{"vocab_size": 2048, "hidden_act": "tanh_gelu", "norm_place": "pre", "norm_eps": 1e-05, "attn_scale": 0.125, "tie_word_embeddings": true, "parallel_block": false, "init_std_o": 0.00456, "init_std_down": 0.00456, "learning_rate": 0.00331, "beta2": 0.98, "warmup_steps": 200, "train_tokens": 156000000, "dataset": "wikipedia_en"}
Each number is 500 + 25 x the weight over the matrix's rms, rounded and kept within 0 to 999. Layers, rows and columns count from 0. Numbers have three digits each.

# layer 7 MLP up, 768x192, rms 0.118, rows 582-767, columns 128-159
472505521476513521547499515454517497468524493486497493520493525492490474494506506469518548528490
491532512512466514571509515527527505511506503522548489557499526505479478455502516495513497555522
509505488493507493512469502504500518468497497541499532509489548493470519561470487497525497504526
491453454498469510494464479475499492536486521524494493505528526548523503502502488507498514520484
513498490487517458505482509560463516516515482497480464494521500497490504516523481482503487471496
506518484482520529485438537496532531506517525516506497487501509492497482537477535477492485479515
526518535494475518487468526491485474536478466467471522485461521469523454495545471505502498506494
482503493459499472496488529495498486474516512488542485492495535480484530456511501494497515461518
519527475450441483492528499505496548478574528516484496515519473510495541493527464490431498504543
488499489501497507527512496497486467523512527483502483506489491479505490488538531529514490455467
514522482478482516475520504504475519537515489501489477494498468516526490508512497528517528523511
501574511487504561500488526530498491491496471521486528467523536513491521511514511464494516497515
498503537513527484514515487505512516550528522490509505502506523535467480512483464481505528516471
525493486517530500494557498542493542506532509509476512518474475492528550464456453494542466522517
536537491511481458494505530437507524525487485481520481479568472473503507477480494526478510552504
519505478554481509538462473496498478515484530532519506536463485506521521464538482493497494508486
475508481485422519495467545462512526494513504483505547470501522492530504475518491516521500523497
504481530498486506486495503506477492520468510489496509488494522492482501491491498503470522502503
491479488517536528521543528530486522492512536500542497517519507500526529502482449486532495525504
507490519516519481520534481517516507526464516514489516530512502486489506486490555520504480489504
528515506441477468532471538477492500486519533495449505470500500476554516506534488497474545517526
482496456516557451507487494484480480500505525494522517518522494479522513511494510487507523452493
535495509522505494540481493479527516493496442470515508486466500471506495553492491532501503520514
520486517487471493475504456527505517479490496476535453505482504524498470505559512537489535527494
496513488510472468512507504509568499475525544507501455532508520497519511455558512465492487490494
484481507475501487491459505513485477485524524461469487503475510515522500426456501536555478533483
521482544503487499472497466492457535506492520526487513451555488544524466465501530502521521522534
528541502519494506541509538461543495505517512487517505471515493478496505529530469502495549452477
494480514507479511488520457504557481505521473504497479471490520506525465499460531472541482491497
506541500526494488519528487492536525510524513512466511482523451518509493504510486452490518506482
505498504523512468443488530529480475488482484485512480481507528550522511488542467503443496508557
483507503514494483466496502482496511500494512526468529483499530457563469495549457514525508465539
503540487551472522443507507503498484483531509513485508522485530468473507543497490505532556525512
518476522463462518484507513490487517490489560529542466523507517521545538511500497456502477511498
482513477497491462509434514538486482509474502506476492500565531522482540535539464480473524483511
508498478512512548513512495508492475467495527511499531487530512505463521474501451495494539507498
478500559540481495500489526458498493491528516472515507510483473479484582543499509488523496479446
455497496503496495508500495515527490471507506485514552510459488510477483484470515471511485511500
500515465490480486511530492527500547524501527506517491506481476447562510478527477434481541542486
479498527474493508484522497465538497450515487461489524480520514429508489497503530518513530504523
457535480506500498479467469525509496471521527466506504490454476542530454511481558532506547492466
506505450497524521474480494495548522527448491507483546506484541459491521480504479482529488550512
484423492476524510559496523471493443481494509518498474464521497510486504486509516475499521513548
500501509492512535516501547473476500487497495502525528517512526547486514542485502514497483481522
526499474524527507497512531508517486486558466522507533502483492437496504473521464484560524507499
489490504516511542483501480514514518503495527492513515493509565521497493490462477489573479494437
523505514486483495481503487487489474462471489491485490479530496524492506458516560476504464494513
488535416487518530487510527496589523517472525508515519460462520510519511474507512471506479531498
506465463489482513529472500520485510509503489506509525462502506495545511468486515548482510505481
492505482504553543505481478536454501482446523502485458479498507455532510520462513562535481496501
504538503477484526473533510484510499509482505477501538499488478499480499463533530528535461501529
491478523480475490506520473477504516509509494468515562537493530488559503523524476499509535524514
465536535464486478528451525517458486457513487470559522480501483491506525480477483444533513483505
505481488483486469489512505556498473471512460493560493516494531468529485476486503461480473512534
491500480463535538504483481505494459488483488485531474497537494510512569507477475490443502521463
515537484498507499458533516506498509516523484517536503520514504532492530520532517494532510491446
507512509476521462507438519505508485498478482502506478521467501487515487487564525493535503471529
509503496539530512483509515508491489493488537446510504523492459525486472510506452500482529518467
490528512499492475536502517525484545507478543450489527503520528460486511489516497510534497508516
499473528492492482517496518506489492535514472449476491475475520519427471493502519453542527486504
474516498494521523513524514508505498520554501480500471509492494483431486496517519502506495508500
520499486509535462475483497509501468514517504508506494476457510466510515495461518514500451540554
515461511515504521512489484538487487473483489506542481417456486488438523530487504518541482489461
526498506499467528521484493478494508564493468503473472486540486509466482497546526481517501499449
500516516492510528531482477489489526570527518475475516450508492477512521498521500500474454511496
525522499519491517492499542471505521475473506471499530481527493493546499483504493479522497433512
519528484521534524515485465548476487475509549509477494498510498512487496497506452494492476511508
473492487449495480482532459522491477499500464492493486511458532501537465485527501495445516505470
458501544508519507490506549481489508471466493523531519431509501438481546475484548511514483503521
469487462482490445472519488466501506499504527516508484508520468488545564445518488525495481562511
473522539499498516471484519485526522462496456495487519507535483511516478434494512530516462518490
554484467501438516484505479527506521503498528518493497545490483501496489502516485517519516501452
511495470500522508509471501492501497484478512483509485504459513506492522528521510504537537490493
499553465539473515525474523538516496518463507489506499548567529505465531485503488490450502483515
517504490517503490473489518511483539430513533491489492506496503487495498528497495529507485519464
524497498491484468480505481473481483498515457520457489529522522490530541503519531497545574508501
482481519478564476514486530452477523488495486524487573477446543461491469487511460476510506539539
523528481459483497499516482517515495457506565509518540525458531506514456501490525470494509465496
502494503552523571432477520498490541479476498508441462520444522462490506506470520503509500517474
483527485511514503492500504452459499492450509480513483453502535510517491527479531515471509530505
506511493440539491516551491503495515436496487507490500483496487476496488500490496516529512512512
518512478546495483506511520536465508507464520492521505528499517497506467508511529481540498484504
518508533493529510479510503555503423488505502499522493512471519488497481471515507534545513527471
513520497485515519470520531487471460524505551484490461523480485518492514481498503467501535470527
472473521459481558488485505498560495454510516497504515534485491473493531464537504505525465518508
525563480562519457522529557511480495494511508502477504491481485502522457493523461520539506494472
493556543483465504540492513499509490586510548434524497509542483563490514523580456490525503506511
498492460541512513462466524513501476506518489501508486495486500487533510507472531514506515521492
521520475547535540511501514520534460469518516498520523501520534543517514512484524515486480502482
475506505491490500479515512541487478560508492484526489483513527453531492464481500494548503503522
503506476518482505512488509500509491473520504503507517495528534506534482514491562457531526508492
496479479517527490506506457502485465491482510519529498528477504547511491509451511505531476539500
496471490511470500480461509506468506510492482491515514458506474546511512519480537506501480469505
539531500512532505551477473472536548491516491517496505518507502545522475476487513510558500511521
501520513460526484485497533519535497514540514505530487462490487505483520479512515493509462480482
539563500501518448518474497492454517491453499479498525450493515498561501492461517482485493451504
467494477515454496514498498495486463466552481468496519508523509486468509542463492468493505519474
454496511478518498501513533450515500473534522515485546513528503502504487497463508517504531509495
458515490459501523530506523488508478498489514505481506498525450452514496510507494560487527490489
469494520473473506506497524483486503504525501481514478515541503499511454479478469435507539504509
478519521531491556463492492521471535517492513480503484482456487506523516521522491535480533499494
555482525465490456502487507491483496491515472468488515534500549471494450498490501484540515505508
461491514492507498567510507479500462490475493486515448489463482494475493511494522500537516512532
513486493503497506484502441539480486498516523495517514488463529505482523451518495502509513510500
527517551478584472521553500485456493519515497475546508501535530460513478441448495487531505524515
517511484498534522489491504530504507518491525550499538496507514474469482534490510506494515516478
500493505493508531472498526531472472491515498515484509512492489501527506489512499479424484510533
498504547463499539423507446495485478538529494496497506538502539513536460516453510476513506501530
530519493529507465517491506480489484506488471524484538510507492536462533471524537448550482517486
469500468477488534482524532493497481541511527496516494545479518529451492514499496504502544462487
526498485479462500497505453532498476481543508504495510499555528482523513526497509477525505490508
472508518484491511489543452540507511473513468457505523502546488482539480478578456499481516501496
524467477482536558470531478481505461485517519473453495455531531465510543490505517520517493461559
493539467467492475519504479510493467528498491534491452523526527526510508504516492522500495478437
478549498499470535505490516456533529498502479503530542474534517484483500469481473506474511506467
485456504489529506511490515493479480495523515506489478453481541527489487485528546515514503506515
520543503506466525463510509499525480540490532520517481521544501542489514473522497460505477492509
512560510496481523481498538526473486508542516554506486507510520475520498534480495522482523480499
500510463513508462503504511511516526521507480492502490488562537494486512553511492503506528488477
538496479496481494550510482493519460536506485490486480476515485511535471505445528443523552519522
525501522477502550478505462518539451526550510485514492539521480523507451475495504530494541497541
492513484496474483524528507458534488478487492513477483482506516495519476487513499481523512484490
510496481523521431465476489507498496443476451465503532483510486526511511491492516496506503553507
547498500480476517491523509511496463507490474542508487478509510489504532473501489496517507505481
516501515505505489529518521449494494470534490499508494490497502476493522509515496489533526521497
502482493527458500521508489516482429498526488513513503548475446452537516510473474508530465499503
489538491496501471507493528515538478488527486510501497494465504484493520480531483467500565484521
537502504449515497556558459467498462520480548473494539534433516431502560565442524532495502480485
526504458513516509537500529523499497536507453501508491531511448505491505538517533490485475517472
485516497517517488493528509542507504526499517463509510479488514512500502540509477511477505502459
493499493483482476480465491509512504474514496583501544453483486497494494492535483492504499491485
507511491505491521493520518539492509533554509458532491522503482513533478520500519523482487498507
470493497526495451511472521542515478526486486484493536503497535441508495486503529505480529518539
504506498511473523503489460517487486471524494464513465469510480467523494484481486530515490481473
464486493499474527478500459511505500500478511501523541505481512492499526488467503487519511486530
476525497517498515547465495481486516496504507479462514490516544494483496492466513519494491476515
472509523498544473450483500542469536498465510498524520461468519534522470483478524505499502492477
518539512505476524499495496498472471506492522474495516497488530489502521516498465468539505504494
507558508520491484470505447471516526536528458485500480524466541530534508522525515499528472527492
474477443482508550484547492500480479506482472515483492512504489481526520476531502536513562476520
472517493520536522483547483491452499504536468500521469500520443483448488485487548491466508517490
464514468501510482511527513506493505512489545483529546513518512488517491492496549433499515526478
519491474489548465474509472510525454539486489508451487499514497498492506497467445543478500508506
492486531463501528464480497497509511495443500465484486495473538482495547471500512454511486513490
495463472534522500530514552501528496486501489488481499486492498453517471470525484498497478503488
497496496480475479489494519524522500481499499472501477517474476512515487495473520511498543473500
520492484433464464487505507505543513484546541519496479525450482482525543525482539510462472480539
546478473497490495495472499493496496520474531508502491500487542497485498478481509509500536512490
496504516479501458500524509540502518525500509503552487475520516499520508471506544516483499514484
518519493521479470502474479488479495496532507495511483502512494503483447479549494503528550508520
509490466545483511546497497490526553511523502504480491491510506496452515484496503533536480553502
529478502488503464535538454522496529524504486453496521531484473466515458498514498455539540509501
525519527514477520489517437464485534479517490520480499488534523499464501526497508508503484488500
467546474479547505492466506506508527521505527520563497486530470476489549492478536506525515511509
519544479540473519516530489513492474518521529503529474500482505510520526554468486511512456536508
487510460445496522434478488499548489519535480505510483498475543524490527575516529492483519563480
543468528522490461494449516523563516483508487489524566489506481487485478502513538468517505472525
499470488513512484490469493486483487511494507477495517490531471465513500530522491490536492513489
563517537483510470521472523531514505493468527484438505552473519556498490494512487455445476462504
488505515501487561505520534495495563511483473505511504512492501487531544450537488561502501489501
506518508516492526530519575531520532519505520481469453477466553502487501503504530497528515535485
501510468509516502479485515536508513515486525502532509504465514466507505508440530524549503531473
466528480508501521518510466520479483517478502476478487536575477507465484469542535525526498495520
491518467514527480513494521518507451543462546492490543480510499478509493497439520493519482508506
507508518473466548500501520540469503502508457502511510509455491497490486495507534504448488490510
476518450462500517515473494544464537503544531486550503490576485510505512438518496503523480481455
485467519510536485493517512542489487497528506522471477540528483538507487521483507476513557535516
541514512512502490469543487491487466551497492533492502501506487498474492480491555520510477483506
482529503508528483498519501516473528497462482497501481481543495495452542501526468493497503504481
560521468466472535506492433513482509488508490510502469504507514510547505481535530506492515507492
495477494507516433500476527500517495557459506479448554504499476516495510489468472478492476481499
496517519541486493440492512487553509481533483491565515519498511517514485484511500486498511510502
503540511499524522503470489517529520448503492454497468507438433476518466452510521521494488535465
529496529483501535457507432525513469537535501536460437447492528501522551543483479515486486528483
538508455513509543498479440488492498490473502555496494500536489490491540473563469493530510502546
483495466478484499537448491500510549494542529531510509512518493499478439471504532486504528513504
472477485495484425482494508491525521499517486474500528463482527508460498485496467511495514495522
526544491549456530552494524485525484441499486516470523481481526527517491488509497504516534486519
507496477496506467514531479515446483508472491484528538451494496460488544517465487524505564490470
488454520542471532467484497495440504480490494464507517518478494492501456481504447474494513508470
455470471555526524453483515519558521507528523514498516493528488490536474509533500486496517555529
469505491487496518518518502507512475480485533472523504512436570522482498504521530502503517521493
533504514523446550557506483504496499519476495553463511491464529481514504500462584491514498517500
467493521520536500505489487455506451516510497492509524539518504527504480483474471522486517477484
501485481525491549572485502483496473458538503507469508493464532479539514509459518508501474494517
495490483461521493512468512493506472511550498465487489517541494515530506475523543516491497499465
# layer 7 MLP down (transposed), 768x192, rms 0.115, rows 582-767, columns 128-159
507539452489458505508464480523499509475496512512512523482493494509565523480534498493483476521483
487510503489525510531484531511547502508555436477457497513524504509494535527470490524488490490514
479497497510469498483455459494577501480452470525527469514505504508523494508535473470484544509477
507497506531481484480533511528519518500499515505478490493459467467483474463526527495485496472475
497512494447530494489504456529509458531541532482498528500547497533494496498487529493519481526525
490445525527471463481529481493506464514494542491517494513483476528510519484500498494492536515504
506476502532545473472478522525508507501499468576567537487526467453484486562525565541447500472522
501524486494481474524534541488506496478501524514513504483498514514512547504512489490512499479486
529510493508536482528454523517519509478496497458506515504491477504483549493511449500503491504504
445489501526517520484497486494502519501485492503495523517507491481491512521507480500486501525517
509476497488504530524507532457535467484506519501524487463502504534517567494491466483503510505487
477478536476523534489444469490463482481529484507487521511476498479510480516472499446470485516524
489524502499503505455534483495500530477490491530473481516529481495534493521507503525499483499521
512514496494515514502471529459521523521498452506523483494474496502486479461520496459502528521485
479444492577528458502496511484472464445512496523527504503481497500510488521507535513506472456549
507504515436496478506514473513518503532497486522480508470517532546521495486488490503535516513487
499523470456558491516544483485515510503518524524494464496546460475484473523533481454485496495495
508482538464457512545523516453475489465506468503514458497505488451498474452448486485488504480503
552490505444489447496494514532470488479461529529521508511511502457524478490521528486517505520462
503495466479463486526500475486502505512509454469508493470503519476487455476496513495488506509569
521494450538440502553470543524512500497490486508535508505517512455512496502491504479503499494511
510497481519529502470506515510525510506472533513499435493527453496451446539520473489521497508534
463484492529525475512506496503497474493436480510489497460501488481473549483513519490499509498535
485487475539527494558494543434482517520543505504510517520518523494495480525432501424502501530516
471512466482452516484471542500500436497556474476475458484499503527483505489512494513498493496483
518471450521459553489456519484498468531543514429519497462487548536542525500520506510467468563514
464445548520486495445488524510462483522490491534553512553458518504500511499529505544446481476507
474494492503514475436450472516485471454502486489502520497506477545517489467507483477512489490511
451460501468525497498489500491479523504476520452514498525452507552483479522494486516506460524502
543466502522490501490477471524541519510509503489521525474453500513483508496441509503530483490499
468459553487490502470534474550501512484480506482469479489457487543478475493448517463546470486492
501487454492518525478484508512513472481477500507466523510487557439476491528475527468481488466487
545509533503506531471558492490517509479472527479482527548482499497455507513516539466534528500522
529473521540506547557530493500513498467493494498491527493517457477518509460531471512509520523508
482482521504489484490519465539472507490464551509492453473463450457497470549519480489491490498518
495518502498521538460498488547452490514483485487488500485519511496442508510505523511536510476460
474517562480458544486485519489513517547498494532542443502468485452499484524506463532491524523498
491507507516505523500516463499499528505482535524529523468521509524513521471519463513489491509474
479474492509491515517506469489531464493529478496574505442547537496493529516495453527514526472489
488541496490526550466474470501524504495469542501548520477468509522488494519503496514500491520455
476493507503450496504533476484458473497509491459519537484524481524560563543494457506501490524474
502457499547482531498506478506478548475512499496508521498481478481459470477511481491460487484474
498423448481461461511509498542468492486478502509479487504500535511484515547508462495514482471508
493497501524485515465516527503529482468536500515524481476446499504474512476476498482557515479492
484500518478508477507516534486497517515498457502459504522456502503513537525501500492533498481484
479492527497494521503513494503458551509520557505485508497556508542481483494512516510485519477528
466514485482505544521481464504465500488489515496503474470468481505519527541505483503513497457471
495537514496482510486499522519490495512488542479511476496540503495479477529516495498497516471468
510475482527522508477455537508505517471511522499528521495492515453471492489469462493498519525514
520497491498474541462511465524501481492479529510473462479512447486541501503512540494515483486510
515524521514472497557534485495474467470522490528499470459520462478483511466445493503526508504504
496455472496464537522498452445511484431530511492482501496524455494518503478513509518503525560465
478543471499506481529499530525486519510518495481522529478541542534456450490478550487524547489525
526477478525508482532473538461542538509507557519455496525501510468490500498521510516493504488481
505487512479497461506511514515547506501480533515467484506532524482499516500501493481447513455522
515505519485491523490513489544463494511478489497471491490484502518478518488492510501539468508492
482514486474536517516522509492464530495473469505517488520478503507511451506490511491475475484490
515491518488498503492532494484496527526476495499474462509528512488450507524521479500531535528480
513485481448515491511499466466532475525503503507446466542503535490488495529483525487465507477516
472539499447501461497466501560450488484468507501528506496468513493469469463496499516512506493504
507491511498538475456481531472492497520477508511482487481523531500494505480508514464507507492522
510508533569488497475533484474473486492532539509478492530518482532539482456579449501479489498523
496501510533519450528503515490484487494514490520532505504517546487491495504495517496504528507497
552523526533456470522483482476534504504459505515502519514449486531484471486530486532498444494513
525504508556524504519455497492471489547543456462500531495549501494480476558493513455535486519500
496456502470515523484506491455489501483513465501489495508502482526502492459505489533507495470476
492503506484522509508523509477504547439485530487500518527488518492469487538448518508514474482553
511499509475466430532526477480463485500491494565534509447506506469509486500514488463446533503527
478502499508496523504448489502475514503546523516517537516477497493514452496519443483476518502482
522483503474496501450473536498484518531492481491516513456452543482491436487529476484456481465514
471490517469505530514468549477480469488528504511511479508487511473500540469523489498479534468501
466511495452526478506511473499516481502520481494528493463486475524490534475427517485516516521506
511489536561517489522491518495523515535448486452491484485451502514468442495482538483456502465519
537506536432528525530516501428516470501501547490518519486493499499462532523498489475471472506469
524466516534515503509490501483464484493510475504504436484484488499515519520460492496482508553473
466478521469468485540457527506520487506467499477511482484463472490477544481476494478491490473463
481531559507472464542490453483456492504498480474553468514499545527490511479487493496501518479527
487530519562517503508475484541521511449475481523542497484535496504525520516480543549495518521467
500500509479479531507509500506545479494501447481529511497519498490477485462466449510496439501487
514496535474511471489515489507519491498506532546484494472482485513459490511491447539506517496508
486524485512488533486476488489493500484504467476483509497505551461479522526496492532500524524480
474499490426487499525501492474469518521503490506525518502492478476512532482483468496517519493529
500500531471485513509481494471473506454562512515502526517533485561534533481515447505484533490490
500513526522497483452493493470517487476501475513488478468501480485472489484508494547531502491525
478454518482491481487517474507493483544420493484460485531460528518472483487470492504456529527553
525505497450482540503500481493543539504482533505509478479496473550512479516474493475479496482478
507459497501493588453512507551513487481491492535493496509444493468490478468487519462495464495493
507467547474489466536512483539522505492478475504509504509520495520521517468498485497491470506485
515535525486477483496511515497496490518506501469515504457487480512485491520527517477410479480499
534530478505451478529536474508521523498524492521486507516516541447527486488493496509492518487496
502460504487531501510539479512567476495539443480511499545499457485510518511498501496475525507532
533517532509493518495520475519486517514484492474515557491459501502507477443517488470461546500464
517452498463501515496533464507483504500488500548563490472436525511513499534467491542449511493466
521546482466509504518498531505463533480482513485474520491474513500510488499516531540505496504500
449529494525519470522525504514534481517491511506501520478488488529504478518503496533502492481495
542514458532498499486510487503553522485513458494515496536525467505514451501536475500488537487478
542482496523489479474487497478468490518521501516471477491529498484513531505498502526526482537490
487530507528504492493475461497501466525513547534517470459571471489486547520519549458506508501530
537469519493507471521488521537489464450485475485504505477529447501467502526503474549502434484503
481537486525553456501441515431465516543508523497468472456488515493486522489502530508504508497463
486531562493493494536575544491484521551500524507485485541522482545540494531507520548534515505522
478493520508458526519506526474535506504489460492507541558509506543456486504532500541504495479519
497518518486492519461491502472451511477475489493519490545512502458452480448459446482450508500501
489487487501512503469495544539494499463483503493491473485527494547527489530513512476488525508533
509509503486554495508514489523504502529515463451506462490511514476528440482550464502495511467471
514478494532434476525508485483486489473525493508506529519526509512493542467473471456519507548533
540465476480486515498482532456459498479485481458567458481513474529513515498446504510510506483489
504522536469513522494480457497484472498512518514485497534480476499470471457497516507503461533496
447488495500520532517480547505464478499515480508535486518520502506460498460505517486436473492496
484512538511514482525534522496521504521488483518487516548476542465495531475486509504471464498524
516534485521479484517502539536504498525498497510502498492519501496446516479487521496540524447489
506510513500494514531491540462513474530530490499498455527519493502504539521467458455493479453494
595486487484487538532458507444484506538502493501469531520516465502520522439482531497508479503508
545501501476484509476477516493487501493468534464528523485448505464472503495504505520449512502548
488477539493498505492505486496477493466482555495484516488486506503538503516524499517488477492500
471496509476504502512509517497484568502468517489464495488523463484536528504545458489501510507508
532463482515500480474531475448508511511455462527434481485472498493498489531509535502478494504489
558497482489492475497496469475493453517483510507512504493493494530493491481467523478525469522520
488513510482495496469465527521490490486482516539498471515497521485572493518527493489475465495481
522498525507466478485536502492504532524512506531484500505527490481482520457492510464524504463479
549459521508431485474495450544491503492503489538521471440523516517508452453516519512515489494535
517466512523506515485493523470519517491531498509524494490514459501492475502480506484451539507493
528507513511454528527513502465503487514478518508500489518518506468544514500517524512480511542496
506486496492463483513568506480458478485484523518518497498497462532504480468507501509479507518497
522508504526537497468538510487532499529502516482542527446513502531455489520480459539527527493512
490483470454494520533503490504509539482499482503467501485459459510485534499494471478491539508532
487494516484535470526459521545504503488460514532494490470477503492474526507495500510484520499514
470520491496509548516477502529492526495458476503513523467539517513476481527473494471494547468510
444483531494548516504504479512464497500484486516487529499520497512478454498523522465397494518463
503537520491483488517516492533526514554482489521476485499462513528494502530506516525487432486481
479521469493504452520503501483476515539465501509479509500552496501498452514468520530546508518456
533493530496504525504478491471512514506504530499435477448489500489508504498509485548486464521513
532513489474509515469516459534512507513478441516483472497485492516488525456501498507557495464477
497483498496497529463495490500527512482520491582501505487505466505534533528504513542507485479488
491514489545475479496486461464511497499507485513483509519554561500493501521515471470484477521526
545494476502465475532515490498490453498455516520485537486507517457511500561460495524476532543527
564512477573522490510538500473512489475500510482526477507541506513528546526472463483465483482500
474465470433488506470504495509490494494540504481530504498479489519510515523515518467512480529485
487492511516503442487520524532470493485499506457519475539527506457512513519549472509509485511474
534504579499511455499493508526501519512522466516488499497448494539517508538479521526472474481541
469501455519512525450532514533479463460507494480455486492477492474487490543518518511493500511495
492482485473530489502508500507489490517495471507500502498492510493471530478464511440528481495467
489486505539499531526496516515509490487520445513483521518562470499491452488481496482498516499528
513476505481504543461541555519489509481445554457532465497488511514516536524527460531482487491492
515518573482487466489493498496535494505482490509511461542511519503471532461493512539490485508497
519480497503503512509523476547499511484543500502503493518518526492511507490505537478507517523459
466482467509484539461528497522459521506495541489482489521478461548507494469473475474476512472509
575512521509509505490532500513513476487520529479453465511508520486490436519517507481510455511462
486465497524493451518494510513473426467489504533482491506550463460515484537472541524499478510484
502544486520508529501510472500536522485442514538493479477559471505496457534497483492510501471495
491512469526526514482507489514493474489447486529503524519473495518508497557504489495533473453503
475582506487504508503514508497517490478546472491534544441512533493480524492536472527544503497519
499519519512495502488519522519496475525520507486494475590491519463472478505497461481514495474498
499536509527503499540499504515465510497499481451498517557495522479486480440483517515429497499510
485544467521506524486483519485532489516508501485491489494511511488467475472549520513505519500474
516513493460536488527521512483480485477463502498513475507536502527472482466492471485486492514482
480476528546505508480490518514490518478478479504476524521492460524497491519509479570533471496453
497460524559476508483466509550502526473487513479465513496514471510515524497483494506483459479489
530480463502505487508464512464534554504511560501481505531495511485497531498513477455540519483497
534474493517526504507533537518494537426469516471505511547464499501481496584485506529498492523494
498506475504491545521479491494516505530547553511425495519481485484537531495482445470491518490521
490483514495527478506535484498505528521492491505487494494526459516494457476517443492508503530477
457485553510498484513516493519451538465476446477483530454513515508504490519500492505490497493504
491468530523511513531500518481464538503508477480501521492529532519480503461485471485475527546511
492525473491485511486508527496509535532480495534512523498540520490460540500519528458512545475511
450510549472542530501543496542474513518467514499554455550513482504525535517469470500472516475509
504553475544530507475463518462511500494497520548479501505516551516495514538446488473443525482473
487463516497481497489529488509479486527507540515525486500503486518494483475539462505468492490532
500549486527517495483509514506519510504498480519503465507482509477499469552494485517504513512459
507547486561538476489531516474492456473451440526465470509529488472535547487511487510474521524483
500483484495503484492483479508495489509494469506488501509529498481491534472465516497549484489543
485542504489540527472532556492522506474486475535473495490467499505525480483475528481517464517502
451516533494485497513478490485494536499476505516445492504508510500469508459495523467482529531488
518493525471464489535494536505506512569472477449469472516484491502498470508482475460505408478521
495541505486498475485472508485453490522548486465473527517519516544568517494485549473538512484504
535495496571490490474538517476517510473482507480502466513459426502521488500530480510511490466510
534504479481517484508495465445465497499500520494534500508462501516498477522526520528504473500479
494490489492471526471474533497523512485542499487480483513507440509487480496561522459468486524499
521475472488510500506514483536546491481496521519473513533458501480513471500491496483503504519437
525432502488502521522470500498509501557506532478510471551470489498494506501505501514462455502467
515494507480546502525482502520494511493502534462478487489515531497457520540523537470519504465495
500512498507515475510485458494450500526513518559495519475536503505488496470490494519479506453513
521490521506488475510528485460553501529506521509502484507535537494529517513486487494452504462504
468449512516509507519492483523538521509502453503506458516469500486502488507516493479485510501465
530480539485511549515541536501529503494474468520531516495514470489495498496532510510471515516572
470549509522488503515509482506491506457464499485424497514513463529512474487519515500492525486490